Part of a small language model's weights: 13 layers, attention and MLP in parallel.
Each number is 500 + 50 x the weight over its row's rms, rounded and kept within 0 to 999. Layers, rows and columns count from 0. Numbers have three digits each. The size before them is the row's rms in percent of the matrix's.

# layer 5 attention query, 160x160, rms 0.0533, rows 0-159, columns 120-159
135:533488488470459611496529483427537518425504487548537535471483506525569539505553534367569382631441590521524471514560501441
083:508538525498499517533543559643556557536467617465464544597509488415457506609512518462479430616520535442521476557612453510
100:454525565522549532538582504511613397532420481564547500463462541508566451502485591424546458598517472472604496505491495527
086:480522553507451502477585469470517492565422582472433485543470481434439493407538583480469477532541532476516494457482525503
094:391490496550490546585498482535522498506547460554498575456447543573453528470501491490579528582484494446536469497491410383
101:499556487581458573476542533500523455509516493516598524495508529551557529540528556493466501382487523423534483475502497535
092:426482571491493488520532515399473434527485452532509487544520506567524465506517442547540505459481395387529478483505515585
110:582494439469573542421426620356502521548466482449483523505445453518546441469459443546570456452487575596486465483511542528
102:561489485418501498510474471522465520496467510486509530556518539527551581449499475446520424650521616558539431500484548491
094:512493554509498477501464438432396513453408543422511481538448532530407437530507443438574513573502496548541546477524491495
110:501486506420402439574521463505467423555444466436558498584600421443422537465417515577621503398520452472501535448350436571
095:531621478490394569464482456491580612534467406605474504543533548579508516504470439483544431596431537475511551541539490517
101:494567458447510556496504431437547521517532564567470536523514469440490516500471472512461472570568471509504570421472485581
108:530442483473566547518519564579425420416573517508482473523542570443455523524554479496481472423553444548539522492588464540
100:492569465470391507451498430526401471548440499436445450535518533508559453500574511573555456401545536547480558445449442537
087:520449478523540516507521514534424443481550550502628550488461451528494558575357536503462521399580521582509555460566514496
071:505445523558433550534493524442479470566398574529569514506502490464526509450517452470503467486508486485482504476590516453
097:456463399500555481527472591485473456456576418501519480463481514480375432491488469478576471517463499482445477415439416547
096:550494525446512558459435391470475496487459431508578413420504500567487520494442522571445498525472544503511425553494468541
100:492493518539442572477497577468498515456568501552474560447493477521439495545508534440536541566417517529535524456430530571
097:500475489465523471597584395474460554484457502539538522427458614460496515416432516565517551418518470475434443474467429386
097:479495544551528474524451500525552420487553601453478510412541474562423502474458408441466589590472531487544547523520412491
105:578595483519433456465477517529503521405476545541559504453516508500505531516540444464445483591470592503515482459527626514
108:410443426470462482542498482427494496537489443417459476504493580521454483545499567547444553521545374477532478546455460428
098:574486497509510511482529471453466564575506497502544530455586480496444544561444483536365414537441557536473582560620454573
099:545414460463439502510482567523473451487443546529507583548596521483525564539520581494509560554463520515368564534523490459
088:571443549553486457427482452448423502502497503506588479473515504453470459458494534559425512538486605454494548424562409545
097:515475536571441571492569466479534626498499519539456540500466625539541504565475525494501500516517525482581483528477482534
101:442419544493525480507413531505483442595573492438433503525534481529377591505493554524534541495469548480521561523468436435
095:477532482532418610537602414531391583500516513592506540536444433460546530497511501504454562582551416548514529472442497480
093:559540471458531614513578562480474571496521376460467428495526456492600435520535495532525583446517484472406456459471475592
117:498347389464557533469466519535470547454512422524427512481471506466529548435524439474478556534394478477494430497517492472
081:470479538616495438538447527462558490448447546522508455492445582538501459545520513487522578588497527494490505619489477411
078:523535506539474416584478517491581455481491481518568535480520408478552575480454451462506544482521569449565543448476435514
096:459408568548538473554501525494584483497473466564517562464430476505495524526598453495517642557407575455456567461611533557
078:527428558600547541568477513503450465481478558567417565490534561514481513564556422527511497520508481488428498520583543504
093:600447574557533460483443535489508465409490482612413497561430523446516452427586485559524449553516526490488494501552476492
107:561558566596466484451512534496467527501488396590521469538483464477499491521555562528435496581383471434472574532594568593
104:562523446473534447473473530472417608518552427509508445493471561483575451422528477484568511549521455439504408584505622486
106:508402427428557460482464581607447436559482396466515516576502436504492451516605589559527388483456458497526517443499534499
098:504519574597467516448545504474524485500415545572507478513494474524537452537576495428556524548491543453579564585531463502
099:525454392563503538459479484561456428574527501484495383520526532556550471559583578509520478597495422517525476501430557519
114:479461455496507513500458475535518405539520458429550506522424518497567515464429495527567514554496475517498429498546446484
111:477386520427445484529477410459449508532532585422480492447476614522521571502495487473512531501581471475486473507495432480
113:402517550382538469498550504478474511441525491578547423407439454503422516560425487523424404538400502479618557549512553521
112:475532409511429464497514472425540520488572471457469494553413571561522419525574492581477531506492592419545607419479517554
123:514484615545631458562483487464494546438436530544422469569390590516480486555523535500591503536487538509465507486483518471
128:486538495528481535461510561527569505629577439533533517538502485455489432382511473497471521382552554493487494554472504474
062:435518514532540564515466488461516526532497510440455576547447409491469542442534525469468461528475475473438562484526562371
089:496518448456482453466495459504441439521524452505514523503464455440432568416464548508450416425505521487500518469463546455
077:501452426423533486477487465525518476562412454433515475590462481494506627514433485517493488541489557504485486510452428439
077:516428422514567530564484553465540513507469491595506485478481470502514434600523457562518591582457484489505421504481502476
111:459533482497481573460452419501481514443533574428563489521538465562546538460429592492412520431554548490572545403401412493
101:455521479517453504485546496548472458434561549487442549487463509498489482450458567502488494520517513513539541533479474471
106:535411464509551498451530409537570518444527436559439518483540580602470493438485530411546547627493496552509450578659536512
094:539506473407531536516506480447566431503476561435433497565556419466508561441460484581465535490510486594552513549577456488
086:413512460474468478515564457486478460562539528559545536500549514492539562508437486455471471340433433608578482501532488535
110:517482579538543483494513542538454541558488548493453542550499491499558495556584582395502522613434505491419484532583524513
084:450518509563510410497509430507570494442502367540579494511495474513479484596596474498505506491483524427503461440544484512
114:494502538538483586435554455517481572522454494515488499478372574511547565429612519473423521532469504438478448528518459444
122:507527514509452406435521534485566505552522447523420483491541392454455506536496414525560498483476534485557534486535515478
112:578335482525491528467492497482554510455564536524509486574564489504480501555460576499531432550476477479568386445538574531
111:532446529419480481565549478521440502505530515436470521494548471528440489540426477586484479520474394394449424511500509499
108:540550546535530520484460560455576422480454504523499543502462489499558566522596501472561527524443499486477435527444517519
089:510538495487514552521508476469480515560479441510547480447414483478481440483519525471522481566539499515426527484451470373
081:538539457546524569544495526579591502509552568422533477412527460472479468426465510429478510582520494506533525496525457548
093:542533476468548507454490524444445548548490462536459472414499469503495492520579503423448466538489663445513513524562377424
089:550417402482508563444437433475447463459424479527461517523530498492437501530558456430483517494447554514511427476542562452
104:516467544555528472526474420454476484457446508556479572448589433501501499463573523467520523565614607449451502461505562533
101:581631479480512536482493479526468521514484516518507507476394441537472557617558453574524467539418466428406615543555546490
092:487421475581451583473586512404544472493525519621501509587507488573498525559516543511528490598556411510513499594547541488
111:513512516523481492452515586401511492626405488503445459493575483492473527562597542482404453493591478477535428453412463496
110:602487483517493518471557413533515502399481531594474522515445542484566612435596438411455564539428450529443539483546522500
101:532575538539473533503490446556553491503449444444574466474458466499444532530536541465533435495513569412471522536455543412
102:530506423495567482526408491603492385555464509506556449507507527487432352519446523478494500466493584491481528498552540569
111:473555486527453397513453417413468493585468483472432475623503504512570411368526556496534513573620456345464500442530457496
115:534542501422561487426575528462476424501477510371488428592452507467531446479499541563402461592570509482586626573446520544
104:473541437466470465534477464571439453474512450389587514509516543455518484423514496528504455425566532431528482482482483529
102:494479458616515530507572507556441527427462553526606451510442522529409533472362515562481453383508482531511488527485490546
109:527573503517532439497553505474461571484552408512381633495460465484462498510479502557502462452587516486499585480507513473
078:475564496543482509513449567567462574535536496504516505517520548521551487508431525510550525495539420486509549402472549586
086:432487451473432472539562470553415465521482408505575479419455506520417548462470511457516499463497436460537552478369535521
088:417534442546574510466412565541517481461472564505449393490543512498430573535447510370615492478516566477498561401418500532
090:555584516538462563529458556404446518524376558566508521506469467438512456599476534540419503650464491573494447489519571500
098:372529583455413456412453436501473544398537452464474515561530464449502423478497465439507520419554504492476443489568531541
091:483474445542581518521501497485540476531599588467538576439488548462526563482538517457478541538421475552477456576490462486
109:508479512476485511550508509517564539465522545564579468558579477548579550491526499535481553483557535524499416567564565448
104:467487471512416531601460503513523515509671543551513562574509490529532586407537527431568469539525469411564512481555533529
099:453494444442547454464503409439586475518493521481501510541531583476514517492501507558552482500525487477530584497403461513
115:478461528509502517454443529516440478486466513557458531566551501510580508528521536459476505570530475498503487479549519426
083:536507442472583495487525430551566527456499526523468491549492531473464449511449591444395470455490455518545544444522488527
113:535553541489521515528438401444509481560413518515401503510504508433496446529549469506554468441506490450506598482453470442
107:445497428458430491546494478481569537432506537501523442493489503606463436382364491476543487440537471517569571483500538530
113:488580490516403543554540430471539431490493519563513601498508448424421550544555537481479490574519589509549426570571433410
104:512391514547494510529579469456476486535415446501503366508469469463569456457480575528516486463432498498627547525426557579
107:492501510510523464491617583579477422563438557559504586535450541473520493506528458474521501517511369406476497461469529513
100:493473461443575646539514612431592445461455480539514467498456494556566514483538471321467554543457432509547531493500503546
082:547522484572531536430495492460519454484483426444524472587476478532467548528460543480559538588525463499611488564404530453
092:503452621481491556524480565405511554461422602571360521559561532487546578530528392453514528512490590475449500506581514526
090:454479550475487518477493542517457571514498486498379511413483416518492531456620561457490459502434543409522465529568556551
092:567539520488591495557523451636488543520493603514529516578493561443560493536567564472557444506407474516539513458548434497
102:456548463511524530457420545510479569558569538458526485514527551620392427602486460478476483520596564566513494560578538533
113:481491503472589509390489515469442501558518501484474548478436519550468538519501499517527424439431455479548481534522542464
110:440591580411589443503529515517581589464506514404536600519473532437555574489450492462490447511492555506544591473527509513
096:569612499576430465553443451593575471562527506519523544531525447503540529429587514503466498610444491481553541560539424540
105:510492558541483427436521417447540490405466446571502474524526478577534440394437520578406508478431490555476551507476418455
098:530539534474419463478462522553534498500519552402481478433539480509485396513482454568610460417558512474482581547519444506
102:491512590451450387508398589595515512464445501483536471565520481462555513545545462436507439494508495440464502541547554476
106:464497515544483575468542507476430643482484543469472339418445521531544513510449445583511474581470503568509548478466508426
094:415544416523501534530487528606486458499574538492477556542450507479500527427495501520478524457483423597570477506499569449
108:451535458514465499543549436566485543463482551489600516490623535548499485443518546500480455500491468372568594446529508585
112:405469444515433455472485557554522508437542483494545472524497435510381445368456592534483526465508536417527542483467499478
081:499410424501446497510466525570551456571501563399581470440480523538501500468542573464428465445507532493492562522471417580
088:467477517581474453461551503582424490473543444512470493528422502492400487517466507520529412425536456449481524625451460573
091:510508518447478419496552447530542512478432576454529499413494483518474484444463429468497444500483553570495482572542466483
092:460528382541533528521526581533469496440554575547549503360478416578576427487452455487562545486477544595530575537549540534
106:475571450459420471427541450534484410412524458452575432475496463497483382494486476495508522388597591518542546520419433488
111:584465480519535495530520552470503529520667520526502603464552597569539468474549415520601455589577459536490451558578545460
098:552504553492546574499453412443430500386480437609485503461528554450513504513510583456418495570491559583452425512496505386
104:477430438490421495570502455489533416543479493367490467534559519505479482440397491523456580471499444500510565399487494551
095:489475413490436344449481509552489485552478570496572491525477554469453472609453482428464540610472489556481517569631469567
108:577479475469492538416535468528501543522520550476491460472529566479559433559559514503477541455567448427533518479474559508
086:499599381541454516437536515515527534537559464453524498455517495507519421470542467607452556530439520458502502501523579534
094:407447459453445436439515522547495524465484566459472553445438447495448424556474462428562548545482499480486532508529555543
124:543433476498563458470568535404580474527550448469504459427539518573487564580513438551429482516520504466451486500588516482
103:516460527512498580516522511477460503476503498477505544535538431479543560501396551373501514550544543466440490455551483433
106:453466376463500440506503496420413525573471458486527395512464479538509466563531513492479458534547490576447525442527548460
101:558435535513421564454509565524520558474470499528544489575455471445536512536542477562513501459590497514442433496505589480
118:567459563541491463623503488478541472581518560544499513514507441531526509572537532450492551633533510544491499513552437399
083:464589528571528492464590597637570520430466511447500492484561554568450418542527495477392499536537428598489498516504564378
099:497532397522468556556462539459493433499501597541517536500548505537573486549554405443466492492498461547557586576593426480
075:446488452518575543425563546502411531492460546492543480528491528438528516528557553560611443501475512573541449537615511549
085:589490440498482548562492460499455475473512429451531530447480460493495571531480560490586417536464397433464410425609479389
101:531405494574509500465503595473396540584483419566468457436581454549576571556473536499472536500502523531510506430576483464
101:493510544432492450526508543464509429435490487498545511470521430566506512454446508458559470491559472448505516533430629485
105:448533548483488448445488658438448497579393504473531534513415525501514514515502540546484469496551492359496490498569540460
099:480454514563546466538538480529478533488578509594517549502513427489568610521557484547571465539427511498541438539558516546
107:491512576548518530491464450462563456459521409535474518578334487470476442445408492513494424371592561549590532541494503572
110:499513472405528559446512497533534453490520450395450451506468510481474392444303478494550413499433399546470544564475474557
105:544509495447539398433483483490533483435486485396458617508507516432520476442496485531388525483507463484541605545447525454
106:487622571460497576505500452423487613525554466530385463552489445521517553693459531442524435598468540525415567445397539454
107:456506502596515558517488474496507369492468562550500485434417520479512479447548578495503576501504422408457404516443491450
106:431453507533466498532531504513492521522490491533523467514485541528440584530489476446467491486561472392498469395511505543
107:434492352557589472496563591581517501541543456409502498435594551508502500431574472478551500401513546502566520484484525521
059:474398447475509519615478492523543536454520509420564476411511496407497476532574496400541447564456543469520585460491543492
078:452482475532482508536532465550470520430529380523408492396445557465448500479454500548458466387431424422550534479416518567
078:411536496577481570446502401579507522489434502432436516387465415512506524569518497495488446498431448528506527492584529571
091:576528606510462342542446453431464479583511478531435480504443450451464601453457562401518515528491550535462456464511471499
097:420494543473586438463542477492583492489433470545531452494519558436509480478452478454512514490410560550487553510458516496
097:497484484575553556626474442479492449543517581512510602496522601570488482414572488509655547534542510440444491467539423532
098:495393441523438488446427477472555499498507536529511526460472502648556535486523528481521463577491428516474491570600470509
109:415392421398534465569497520492542466473487489499522520427490467546541536445430529507509477439551454452562585470558456523
101:552534458425521494567487426514470547523509515441478432482496522511464517455433470432393498490368514518476419597514424555
100:565455565432501476519496529497523339507427507428458497466540535467590507518483570517541480609448486509447501466506454522
090:484517485557588510486496455508515525443475500519427407511558456514505509467472475336516538607410439451427467426523451480
092:448534457549486503561463487527529479506539491438498540513523519423580464537538526480551407512459452392500471539548510418
106:476516546487507502403500428504491533480465394516477514534529557565463477524472502516445472425529445519558568472582571503
104:474440374399411492556523413537509482496482477397421428511546533480468499493582485462433521495536455496525610596571427451
110:486421477395491588503522511480504423508418428465460458524521496455503479462491453570505491392481413458524508482556453637
111:582431495503456562488485529533496480530502432452463524544495542542674535515513540490542547479525429472458380433580500517